Weights of a small GPT-style language model, trained from scratch on English Wikipedia: 3.32M parameters, a variant of Adam for these matrices.
Each number is 128 + 24 x the weight over its row's rms, rounded and kept within 0 to 255. Layers, rows and columns count from 0. Numbers have three digits each. The size before them is the row's rms in percent of the matrix's.

# layer 6 MLP down, 160x768, rms 0.0822, rows 65-159, columns 640-767
099:148139153132113098145160171121112144107090163178149087145159094164133143163120142147123152107116101108143113145119121131120134143143182112157104112172146116120135153112127100169134167118136110157128138109116137153138082145111128076070152102145112150151114134109126159127128153123122122096116142151100127079106151137109135097151138091149133108144119123103162130129113097113122144120163
107:159108124132094142131121158104105101183095145103121137115093121118116123135113156147135134120121115119117078111157081132150126127131151127163126110133114112122147107113112116176088089104099119153115146042153160111120138120119122127129157111125140133165134071149132133143154113094115149122096081108115147127169102093069117120130128133114129167135065121173092175129148127179180127182122
102:101110140132133160125114124094134135171078110152152148136125186144119143107148138147153120137153080135161129140094122157094112102116119138176126104163133125123148164116104126127128118131093140126167079118114131155127119157097125120149113130178118142079105091134090162210121136156152158119136150139144134128103147150160092114126126107142142139104087153095162109140110122139134107116142
101:080153109131153109134125147155131132121144100147138139122192152130138134108121139125133141143118108122134144154114124114088141146132146109149128117134093161126083126151090153113154122105142135139155123121121162158128104139131115113130118095108103134120084116103116146091145086098072132137174114112105111150114123157147103127098130150132147123161140139101096079167184119078135076144124
095:147165144116137116136141118114122124124148162085110130089126140074125114131107112153110159171089161137150110147177184140106124149089173175158157157164118140104119107134155111117135124143162122145140117118117120138135164107103098146143130123119176150139114110118104138172136127145110119122119102099134091125154165133126122143091152153137147110129117112117127111140134099121117135165139
096:145099105144076123119083138116124120115141113113156096115152129140120132116139143115118100134139149114144118125141143047125145131136117119101134168116104129137098087122129090114121140076110107132100154153130171105150091135111128130076104136123151145074121148149126101171119145138164120137125188111119148128140075135148127140115124129119132141159140127129193133104134162162142140132130
091:158121165123103090125174131120125130125159110151119137088117091139125122129146109115151122106108156134086112104150140124087121151157153122107092093167182162133074145110133162121141150129155153130106126133105157163101176123060128119179105119161097161186147103160146161126145140113126164094173098154091161137111149089150135110116172158095158127101120126133151134114145119153117119191182
100:118097143112143157074182081128143148118115127088087136091170178114115127113108131084136102118145110121122168125187132082121125115106083154133149129096151114126125126129137126142180151146095140135133123126126120130105109122183138102097115102073136113128130107077134145105121124146090138084124130083141116141141090134108157122157132146155103129107137133094146106131090110114150174121144
096:128129144130133127168141111076156122151194127133174136142163115100111131113138126109133155118119114101115146126116148146118137132118133109119159103149117172141170152103114080091111104137150120142120158171111078108155091134143110118145146159151122135184099119126124108151127141098130170148096144059116110142113136122120116150137137026166176128126155094112096118097134120127157136099147
103:150128121133152144099117131122131145087102133134115166115138095119094129150159109149122126119096120139156141086112118127139156149140144153175154141130120155097147112130117096112149171121119187159129165178123114139120117140160146143145113119152145100136115155136077151123163125118157107119156104110125176092097093105163132133137140108151111147186152125131112113149097118081134119175160
095:136156111142107126089153162120117122132130143141150141146130124105135096117142142121129112150129089134123098128113124087123138095124142153103169126096119128130120140129110115156132146077140184136122121129165123116119081114134141145102105090101121098104180121161135113148129134130110142145103117115101125139154082131069124133057111082133092157128102147147131174106129161093091119167116
100:117139107161155149103148115102099129140095132145123157106156114130104098118133147137111165138118082104169116111113148165104132100136128141135076152157129157103157159135127172072108134124120125074116112105106091128114177092166118135104109150170086138152144118100162118143143068179164108147096133123096156095097112155110135109120148125144111106130103089089160128168106168162108148138143
099:118074111122131126124132174145119129140139156087120143134156125091101133122100131132096105121124146157125134127094115137042163117114140154137153173143153123156128117117112171113104127114133116124134128146123105148106136107138090150132134081142158105056142163126144158141116100094132133136108135130131140114102142119130147175111160126129172085087152134155114138160126111132132120100094
096:107102120137144106093112124132109106150093126107117095095121164141132125112151145149184144129105122100149074098141109125118094156115097092140111108138159136128155161106143119121154126100147133128121080087124097132145125107134146100177108071135164079064125100134165166154117068129120075145142133088133157135122133154117129080119146142154141163145132137090145108127079149121175161116150
098:117102166144130143113119144133115134125104156105105138107138075101113109089141123150089154123122170147138080118117108099052175142132150144139101081117072157146113135134141145096110117106086096109078123131120129114118116125183119093105100101138088075162154132134141137099108132115148136101067128110157130131147103127157114143101143117142149150150130129135128122128188148116137146146118
102:098133187113126122136131164122123122160121126134089203174144062085107125132202145141141144081143134118170166112135119154133113112066139123096099144122109112155115107079098100147144138121109132131118135140118100126099147134153092132179147182146149137150121107116161134136141109145126118160135108149132135158114137083056172102114113127122102103121115096104166086116131109137118132065077
100:176139110097128123095123155127161134153130157073097146100157122138151114157138116114131146137123160143144122125170112118152137132137097128054116174119100105104135109132122093109119107176066090138087168107142148114142118154130106158134135058118105138138164136135127136131118183147147127085130104118134118147135102133129104141149130122100142111186082087098100130094133143143107122083133
101:154125135093116155133102103166132134120155116100090072124110152083155131132113131087137147123132118088094142129111144124149125151141141122141135132111143110118158170135148120137131124135176142148098121127146099134171123133145157128144119140065110108082164082138194091135110078138064155129075113135153105107125141107116127147135149126131134151101110095109129168140143143159166164058145
096:112156134132133138117121082156110136135095157161134100158101179116146150091125120138115142130138138119150145142128132174135111136108063091116088093142175132125065135116122129164152129114090156112158151116155132125132131146095112103160095150212113158179153139137117148165140120104101120141163122146128106077118113132132148148137119148119137138160120141111088123164140138098122158138128
096:101133131127130116089184120124154137134162127117109119123120124101116143121131104086116086132159138132152120148150131120129141145127113092124087157153124110130162140164089159155138117160082141109159144094131108143137152130082114139107165160132170135145130201098138125135169154145149138127088132089115114136118109099183138145155119124168094106110135159117147129122114128167083155135080
098:088078086112101139142171169110118118098131138107121142174091163133122133117134121083120170102152110105096107139162113106168103149142170103117145126086141154115139109136078092141120116154087116124106123131140104139140117112118125133118120086138142103158124107178077142130111083116130161122149084170109126116103138150169132093110121147145160181096118086112098073130144121129139181147151
102:100143148122089109115115159137076131126109092124143141110122105144110096163127144081139132162181103142151157127106122146098126154121135090154141096128143113140148115113142141071161126136121093107150169094080143146098145128130103160130161108128141114130160160106138123144108138098071136116133156155110069134115150182167150116138144159130101160131160101140186122090151105107140091160106
098:143152140127159112162117141127094136150152152103132093142153196103160121070074169118117157141129055076102114112142054127173147133129143124097142136123119092136146173141138148173116178104121115120128136122121097095135116131100138119141115116092139124127133097085140139106124115162136118150145122144127170111083136136171155124138123117112142124106184120127159161109109109106159122136131
101:121129150106147152087134137142121130164158122152169174128139141124135156127108140075142166111102148114179107109157146154135171153138115151103150120079129093113127100179147135146097150193110118123099142125135109124096142125150142116120144121098104108134147183128100174159122137100163122091106151107138142148157084126108156131155125124176151087143128124132098142124118152155112124064130
095:119116098133145115127121137099158135165150116133164147132146086127151081100123155170146103127130075104118114128139135151154138155121149112144129134134125121118150128106098150129174126112121110112115155106120065130149115136089109135112124157112146141157131124118135113102149144149179133116190140135122172145159115165157123121173119152138156152136136114121136105092101119150111125115103
105:099116134127148093152128112142148115108163096117132140095129118101112118104120095102080145140147181120142127129129130127167160118149151085057114142099069208124142160149148168141141147097120099155141133140088096123200139137165141172147075117161117114071123160175095138110140115152180120164128145101127143146095080116113135097118120144119137127147110104148103163118105143138134133171095
095:156157079121133116147108093130120123114113118116153123137165122153125125121142144110110117121133130141160103103092138088160150124129084114126110130122091106077189145133139087105119122119185110120101102119127118129141118158150123115093151123124108150148167154111073153230137123138168144116147150090139091114139087126128129097125147151101125168147111156126106124139156139093131108085161
098:140134158152151148133124127142118157130083117094136116105118101129125140156144128145125092141133092125120126112139142153149138164123127109122122135117098119138149135143143172166091127076123151110104163114162151142109163135158167143147094150125168119139136092142123106145148159090136095112128161099126104097139158129160113154109123116111119175104134137131156085167098136089176114167078
098:161110143123142116073105170101106134142145153126163149178126112125155145124103131122085125131107150138149146104098144123102132169158135144105131143116131144136128133146128171096161194126133159145160123106179146085123122124135129124149135129128100136175105142175116123098138152071159103132140080195115148152131136153190111081083124112124116153186139127126105127101106131100163125078101
100:156145167134140160134105130124073112155127135098144091136167110159063141120099117181121140132123118130168129127095143160120157141094118144156121076105111175139112088131103153161078159168139092153108141145125088131120193141144160132181126159114085093157092128114123154162107174134120139154102128122066115157166134080135140120137097087121112107110115162146127135137127134098134142151171
108:106125091104176161127113109103135172135129101095139143168101128135104184132131150147143137100127109162118122116134132098136119132112105172136128102179100139107112123136120087083095159092138099143177115134113131115097110138138115148139116169140130110147104140116097163129133091161127121105131093126172142169155096133099127125081137167109121145140132162192087079132126084082149140094178
101:108157115141097130133104127147154099064175113143153146124122137106125123139107125135128114128175096146127126159172103109108185169098144154129150132151138127134160122065123146139128108177129167104132148092133138157065095128125163097071141120109139115127105119108099082099099120133027087120154143125124141097119163164117135154144123167109132084098139137103162149113144146134175146121143
098:148128111131132115101110153093114135137142092107125117139129107132126146146117096106116146130086151092127188128162122143147125095111136124116133143120110122117131146120160141099118152186105147120142147161116133147101179129141111123128120127104118104150150149119139144174112171128119130141096155139148123125114086104145137147138115104121065126139152136114131084108139129170101120147114
097:163105092136059140136133106090078141123114135127137107122163104102127144137086114119112105128126156159121099121119184171129171106126131147114149114156107137144172121140122110124071140143106156124147102173121116109073108140113120108114119124105129102135101112127120116111142148122129142098140120087092125141114053123127134160136128130145132128138137140119155092155137093130154130168145
110:069152146135127131153109120116143144132124118121124092160092152101162155121152144125142141129132161139170130126118135106145072120126099161115104108145101143136136122162140117101135127160108144108162144092138134090162138139157089145156108154148138116129133142130128106184162074117132163094110146167163172145163109164101078121059093142165132113143143129184094118157115096145078115132056
098:137120153120131160129158109108090107148141090123133126130129129115146151118100149113103116063165127129169105137115130104144125098115153130088110110124084150113147134132143091160132119126116162131119093103138095134126146114091116148121120143144110166119163144150159143133116158119145114165140102138150106121073106084147141117141149097116121140116174169115156138103091144106170189075134
099:159115125126119123156134108159115118165134151111113124153097108153132111126101115155164114142113103133096136122114136087100107129130141148096157113141121123113145175156163161146131111097124111099070149166141118129108128125096133082069144144124130111090103127126101107143112161130105158148117112088148151115125138127116124184090142081108120121077095146120158141083119114156121140109155
106:126120098133105124154142170127122165144123113137087105132095141100167113143108150099090125144112132158169156122164133118112116119131154091173103187167115137142128132135130170066114142139080134101108186095176125119169123103124129139112122145130090107170173094076102132120112140118133124139138157101110138105147146116125121141127117151157111097121170153150107142169130121133060146112134
100:127143117113159092127076106115140120134141122116174109130145139144133124110131124161095105139128127110087086129135127127125132104082115126151122107130145127130152113130134150143147090106141143122140141139083143132133125110129122161096096103135134137110121114107095067135150163149109143140161109125095131150129099115094096140136099126157107095145132121112091090115109095116120107140136
103:123143173142170122121109095134112131169098169142108093108125111119146133135116116131153120157115088079109165128113091166164130136085139106132114110110163114132128128124156122171088153113126085121138074085141200130128106141128117141104121141155151144146127179105079139121107152097145101124098114134142171185110082113126099116151124137107130113110172156117096111129143139154087137116127
102:107145140117074153137168102139130106122133098114112180132113123125128095106096135107115134132090124095120124107120123133141148093086122136175161117113153135108119141118124096133098153124153189056090060122138102169137117118151104149139158172130157157109094134100129099110123122102110133112119156131111115165120134184097153144148139128103164143099143116122159158135118133136156139179142
099:113116117127166131134107101136106143148118105124141106130106166159163118159138143108130113113144135150161117133141149105175101137112067131127116118147128088135070142170126106092108139081128114149118088138130137107120123132100106158129139157105105142132157135126109143142112112150132124090152132134157127150121145099125136133163112110098116106142125109126113141090130127084113150080097
094:128111085134131129159131119097181129138149132109101126110136053180155127134149120143118146121147125125162105142151141081122180122165078146134126131154166130151104102142095141081150116122116136091099124102077137130065158136104137094149168139122109121120115123148106121111115145141133118151129148091127119140128123136122127118147124140105125126105120132118101110138117136175115131154116
097:128100140144141147114121159097109121128191146152171055140134122130148131129137113088125148122137093123120122172103140086138108134154132096156130128121172153150141108109132143114152115118127104102165129150136111076088144111136089137139115129106160131134154103129161079090122130133120139127142121152126141102108174151087136119108164113099188112110179192110175141132115141091116105112162
102:165137121108167142157149095147128124152164148119114115083125178137115129142129115125139123129151100122131148180070132143146084088168083140123133116135102118128110124140096123129161145112147128137117155099130138140099121088141101132126145118101132151110130146131142110143087166052108129114099128108156078161182142113126119128160151154136100140157158116098099155151059135135133145106119
097:128158053120145095165108089099161131107085093099098101161081114106082184098117134106112134115105114150105140162093107137146162098173151071104123170127115194123186143132151140112100146126164092121082129143163091115112156137133124110111163138111099131060144098128110098123137157115158133159126151094138123123102129108123142126147176097124104143183116165114136171145141126158097152141162
094:094153106134136144162124117124119144134189098125133091144126176170115137107170145125107147135088137112123135149155155090129105127126139130131124105134122136119169140134080119089164100141145124157127140139138112131104135110136128092145157131116102123119109128124123128117131107071167137143072151109152125124129116143139125172151152171135117100122095121149128109118118141123118079136084
099:155131118136124113105101112128126137094134141136155149143079103153120147169122142162111119156097117134118135146136122166121109119135163135116094114131111117131128156156131135107120064120129122092103183120117153108137120132130134151171132162151147123146116144137126134122152137097139110132116144165100155146135166086135116126170145119159139182112162132104163128103116121108132154108101
097:098099124147126130176118106071094140176117141136106119125108138112106101108126129114120107122138072125140106104124147165127168137145094124134098121119098109160153096100125151146122078138104126098104145110110164135111103116112134122163155111139128119161134098157141139119194076140108114175132153149064138100094136139083171096103084101135124118082093110108104106099164106123138133100140
100:086104138098115096132124143150104141138151127134140122090154120164100075125143145143118118164149141132106160094107132139125127148109179157115128119111135086118082140157159137179127128114148146100142097143086169144135157137125134165136168100123147112076113121105104130132162097115084126108139145158105151160146091121159140139121124129126082099101115137118124165147130080054107107137109
096:100134121126158135147147116140137116143155134123101140131108185149100146135116081126109121133135141168141141129135095135110138108105124159136181108132169122122086139130142118143076186124160090145172126135079130126104143122130102111132189081154152111104126115119163154116160145096148137158123146120126120098143136137171135158102140143108197128124175139104121154131099134108115113126110
096:139128126132151123122118155138106118102122149123117153128100151130114113160097147133164118090137165126142142140146144126140097105135163106139121113086122143117104129123138139125141094115119142135133099131146119068167137137121109124118176108178142098162108093122132136119110097130135129139100101138167107087111147157171105117109106142124128142134182124129142116113095118130132106109124
098:134103185140115096117147142082116125137164152163112114137126140116140126133157129148123131123150150134118125126144153165141113152119133079090071112111134123170122154113136116150113184160206122123150124155108120096126170147134117102100108145090125163082129104092100118121081175169139106133069149149155140077129118147151076072151131137148093159119104132138144138145169073147125092134211
100:145089152129111130100112065122155119160122104158159164136179113095143147128125136147160121099167123150137132177115140136114169118107090127165149132155111152119130143115122127140110064176128121100143123161117106135106157144115157112131089117106146155150120121135099150109097129108086173108133132131168160157152109151109124115129080124114110182112125144147094136152124147113139139132124
101:142070085161159091116133091136168122121129126114157147135147151098120154119160102127110142127096149156108089112157104106116146160097102145163131150193115094164126158147130087131085144128144134152135122148126113134107111141116125117126113098113117131124103132102114110168095113141126148144110145178160137174092134129159149070134122088097140146129142166133179133113135066108124123142160
097:108132158119102084138130116140134116151143125133121132167114141114143141144097130158129127146176129116116135124123123108116128137134166147108138118127132140125158106107131115098155135147118108147114126119163152132143127130109111120069117064105113182120172147141161138114063111134102126158169094138155159162154127162125149122127159116119131122132134118139132158131170151131135136103108
093:134154123135081153158126119149150129099118139147135156128137137101136143133159098083153107112085165122102162112107106136116144121138069144134135121111147112090174135123118117116133097137144147169109166135129092112091070128109125125156142162139134100090147155108166133159131115095140141127095124100160076168151172055122140120106140123107152097112085104150108120113112129135168163177079
103:105098142115120112125197119160099139127115133133120144107146092128133134187122101104111143147105177086135134137145127146142153171146140093151093119200150141125129139138142109149115089142142136189148132135097123112140101139145132120125114160119142111144124087102137136128090106136153115168149151066135107136098206132111147102146155186134140147142133113111115077131158171112111161165132
105:131116159122095106156106132152126122119131162121120084101129140137154100154162113126166155119111137143132105132131114101119125121078128129132107122146153168103142150106122086148123146151103145134118127155110135103089110121139083139088158116127121146106133141133164130108141080139129162148123088125074098118126147135112112136147176141155108126108144155122118122111109113129135128174102
097:090121091120124163120108151132137140175111118152097127139115163147128113151126162089146137127166146151085119118145111116175144110139133145132128165147150103097144141155175144174139161132109183128139111114130079147155104153117134138115131117120169136110175140184108115144128127180133121108176130100112121150146141120134083119137118078116120142118112116134123131142170118135142170132147
105:134100109132139131131127154098147113125121076090174140124130110130135138121088101143131149134130120104118132133134148133070135132122102154115122112115132129078145106115087109165101131163153135091104110131132139127103102112126132130152139145130099123143129110160149114109111144107161078090102133093148128133119124115123130131150111148172146126174162107127141155136127125144136129115156
102:111135159127120148133139084099138109127166152152118147125148131147133089126123128130149127138156129063110118132136118104131115123130115103091153150115141102146142124136057130082173102116135160148149123099066138149103117090121147162145136110150130135145085112136098117115148111131145155139146118137138155114114077148166121131174090112112166162107130145091132097108077157155136132135131
095:104106136112098121124160122099137118118077140097116143102136145149127114117136146124099180134140102115164155133172109130143061094153136124159107087113130117149132136171098070118117075141202108129106092104172154116114150122140129152111111118117136128161139143111140103153118132132124142111106128113135155141109156150115141112116112113130091111102114110138102156112174106125118118116136
096:131127132123133109099147135119102119094106063097092126085111088102128132135151127102131137128135122161124151100121115157123111061097126093123127132122155151147138146116145119147113090151167137134143153128144113108129078157145122099142122170170155148127155160159181118130086132111156096139121132091113111140119115136145153163139155125126090142140117144109170152119171139146127150134142
098:152175144102158135118107070122113130121138141166150078126096123157152118139134151137136100177109125122161137136191159106117111136114071172121138147145134115132092129124132157143129110133128131178131157140121128095099156116118144138137126121163114125139109142153160158140111144127136170103130104137152133124118106129114068140117137153110104161113136147163129136136129148116100151103108
095:106152160115099101123187102127139144104158148180127126147136133130138129160128081160139100140124106128132113133111149165118119116153089132099119129176133093125140147136114197116155104108057073099101088121162157115131140145105175120119099141174114129168080136154161103119147100134138151131079167186134147090108131155102144155093087117151089152132104157120140166124164134157140111150090
096:136121124129144138161088121148145132148106093117108131127121150157123155163096138111118163108121150113113146115125166111123111113130124132148161157123150123089099125123130099180164144095153119133099139117137155110125149099092130133126142094136113164087151099136070120161133097156104131130129162094106158174131102099090103125142127177096133099121154141121103071142104147111112075110066
108:129127163162150128101115122111153139152128134134116119136129134106091143132130145123117101156177156132123183131122120124118150113175159195113159161116134134163122126118091131130169158126068085096109172145115118125104127103134123080112099109110146147203152146096167119142170162112131116135135104105082158135146139120079127121056124103144134094145118148144065105117157111127142140147173
100:160117165120109132115121116129152153171107155097167162099114107164139148156118133126126133079113126122132094107157126117089081156128100157133123131137126113122115124149161132097093112119134113119078140112129141138148118151142150112108109156151109103089090109154161094112114113116140126133118150150093124122142113136124123156127136124128064112117132136142147145120156119117145173147124
109:125112177098150127094135119135096118143104144121167106150117174168187135140125129102114151147166106133117102116144143130130148126137133119108149144134157133148161112104123071064134090108175117165112135162147157144095122109098120120159089108073152088142107125078096132156089155132111110150158099124137133127148131120119170131117135138134137076084103115140121106096111195126139092072097
098:161123110123067118097156102145114139072119155140115138069063160137115132101101128164086135120139099143118126112097161146141102108130153086169115133131103167139173173132102113115138118080150130101141054148105118133142105152117146122101116112155091148120160150097157139116124125108134144082113141149119132093124086114168138078135140137110140157134121132115106142132149091123106101145121
093:149104095115122142139179145140097128122131126128150119094144128119120126120110090152120111149152160129126183123183115122103110099136133098135142145126108144150151116112173150128115144135105134134115114155138152118168133129127110099145160128112096101080116134095158120061127135128152106146089131169173108075141140080104116145147178162104111142150106131141159109128128174180134141165160
095:168123141099170112131154143144118135153098183124097148196129121150121119149145112174137127093098155142122091108088108130124110126136127136132122115081155131154127107121191147088146154098120095117155154145110129091107155115150120146137149186133129123131131176124153139122168162093099114124140117128132131168131081139113127130142147111095131103128091133134117147119145124150102099179133
097:086112161105132138135127164138107128146121093146169135135102099087107148132107106142115111155077129100118117123137126129169118166139100131129142144179127140094126092146160115145138120115085168099154101139179111107132125149111109146109096102123146120099126139143119153116119133183108145120153148186141065118099173120149125105099120111161140184155115102155072171116127089104102084164128
102:085105171131153138138097153146145121167108091131122060117113122146127122142147139184125148135080109125122102143133151134134147138143094131123132095102164158163082133129149149116139141132109126125089156180111137135167135115134154126157125158148165148158132129172073113123113106122155131131175114109107164122140176090123150103121175184132121198131171140106082159130175106135126185063117
098:153137104143123116159108151171154122118157145121112131104101076127131162126134093160117112146139098178128101118147165056084125125173123136144139143103131124137122121106160149100170146093150137151067092118137100136118152102072135104161151127140160143111091122099151140142110149136136088154144129164104153101119154152159115126129118160114119114139069143137168109116152162118135128148134
100:118116118133201128094133101137112136116095082158167133128069122160141145097132156134150145120142111124142140123142149139154128161113161111112133157148167103161143160131088183135157125102143132122173135101152144162146165101104119135174140150128138129179128115093088154126117140128117107146149120109143131144104127132123133152120080151103088138133152161160137123139105128125133133189140
097:095133125133125115091141108137120151141184135128119124155113114087130130104145107133116094123161174133080130096097120130148127113145158138139140098161145137140113129124068119137101135136165115152162129127107118108149098131120149109156128175127160136126101154112119110128191136115168136108145147131109141190142179131112144120181140107085080123138206180098111112111161114125151098145103
100:140110118144094175106107148093115129149105138117144134137141129084146123139118128124144151144134155147152127122082111100151146099154122112089151150105141109163168126141163125141087117122184187157156114142163131099137123101148111123151126083148112150110107101199125149133125159158124118075118108200164140132132125129140130147145105140130109113182100131111134139118168087125147112128108
099:115159143127107171126127128153162134140145118093144122092095105135127118178106144104131141139118140108127154133091114159110101133147126172134165103092145087139150160097140129105160128146119119099127090109148122142131122098126116137134138131132114170180166104149086135108097126165103143100127107104153152159162083151105133132136145099112118137144129176147094146119131125118125154138117
111:160138101159128113124144099176145130130135152163105176110162145108176131087156103157110115103166139131151121091135124150156117134124118098111150129126146104133130112139150133078123107162130155171184112128156110119159124088128132128138137156118159157180152106120149145145106125179115174143157120158145112091119142132128114139138105117157182085130124123108154110152177179130092189074061
102:124133168119097122138111123132112131089158130142094083105093136133074148127137139182150157065073152110142154186138144139144087146150096114064102104119141169123118081113108132140161122140116120117138130129142131124148093134140156101132147130084111116097132111108145116102119133066165121175158118108133147152168130118134129121125142139140162102122168101102145125131125115131129148155128
097:120156103128188116104110121120171143118115125114140111139137078115143152084141121125133109124074129162121134131141118099133136149110088186124107093149155103100179113121103122150136103157138095097131160129113140133101129135157123127109104140117092125163096144149128114113099097127140125118125073057146134127147134112080103152144096105128142129151143137100091088149097111182106143133096
095:128104069142142150109104169112129121106132153140102125121142110211073114120156114094134134112068135113159103134110121129112135139120125125138099095093158120135151102119148096059167141134127187123125131135160091091121072069140138118101168102129143133171156121155120121094126114108101119112090173136130096115154115146126110120148126089136160151133135090092098100138149126119175127092097
105:149113120152143153151128138108142108125080108134110117119136144120107145120135137166142140148128099098130111142115129126124146151144148127149099186137111107119116144119105146160126158119154109164135167105119115123182114110112140114135119115142137148132129095126057094121125126121124081091092091138083115132101110115106152117137150158162109104161123124143116136128158095105157110155099
096:113123081137117084138138167144118133118124137129084155139116127136126127161139133143127142109120123145108090150176136137189132125154086099158082165143121094129147116147141168104123098148116166096145139142129143121120138134125105131134155177140129147105126155136101083133145085095110150138123103154088168115138076125149119112156118169118122117149122116101114130142151109142147180134135
098:092153075105092123134092116167098135128117100161131132120127139123092121157131120163113124114108120144112151115117118134125140153124141089156139137124106140112121158128114082107135149115123136081118099130140112126155136122133124161099137151106101132069111137084147152152131153152131130141110122137108098105076177105151108127103144155121146118163127128105172159105092119109108104173163
104:103153070136084105155084127069131106130131162126165144099150177132126149099110088116095127117136147110150128127147141126131168122129179129142115101142090142131097150113145112113134136099116144169119098192088137117120145098116142103116098117120124141137123118153128165147107144141144116102128113137098124116141135132079107095150121132154106156107081071155099097140140151077137127134086
097:146145122139151150110125129120141128123112131132122120109117143153085130068138152120110133140134116142109160102117092096138147126157154124116126135135120123175126114130104167154177128121116086143176116127150106104132086148122126134113137100156133162131125157099122095130131116136119121110124164096134148109069095140200128090149141163148110143175112130096098150129123156131136142124133
099:146170192142120092154078131134122129152150119122137122082133121149121126120130142118140123127142159119149120129149104161104129125127162104143134144108183150146122131110120143141128169168132141128128126124068153107131128119114150157169155132142103129155164110175081100121106146143134112124115140121130125056139111117145117143172138133140148085058133127092129124131136111119104095145169
107:117141125124114127091109170174142113105110128113127139125163179119169126151115131102137117123152156116132157099126124131117108142094132123132110101117173154179139118165145151144150124142147090162098136112085133156149204128168165133125111167157120095094118135107155148124104108139119102124128099159092165111112095087147094109100164161126133121078111142104120102136133121081117077128122
093:125138145118123146153102169145132102135155128080151117125135156129168131144076140138108093144086100126143118111071132117135119192124114148131148161102088125103089083105153091148116155144130137116118105141123123127128124111162127090147128160088121127108167142124133176086137142141176112077138138126087112124103188117133147126162122172137104087092100109149108147140118134114131122150148
102:162154163128131111148131145186140136119130124125119167126096110151130135159118102144102089137142098146172204153118098137128080115103128183083136091160138104125108125155140119140141147091131163096117116097101081111154118127161134142122141136113152137118122124121156104128135127156147156139127114127105104093108131119147124094123121071128133141083081163125162172130158147140121126140126
100:107127120122173146156109078099176132107158132136133139140096138132090161114112112152158098129126116150088123103123126102117128123151094160139096127137172144102130102128157108114099156197091129117123141078122125165142140113160111113089091169168145136127089118145102110147150130154138173103156140173186121132130120108157087086123126110136094158170111090149141114113166069112077103124129
101:177137157129112153098135077141109101129142127141089106150136131103128114144097127127120138136067130140116092113156142142150123131156167123114144142132136108160100109108077114178162129109130153158145120171131109132118125098107173125113125136080124137081137150131101070113133111140147148127097128152135113078150126167104128142173142133143096096116133154170127114123121073158137128115111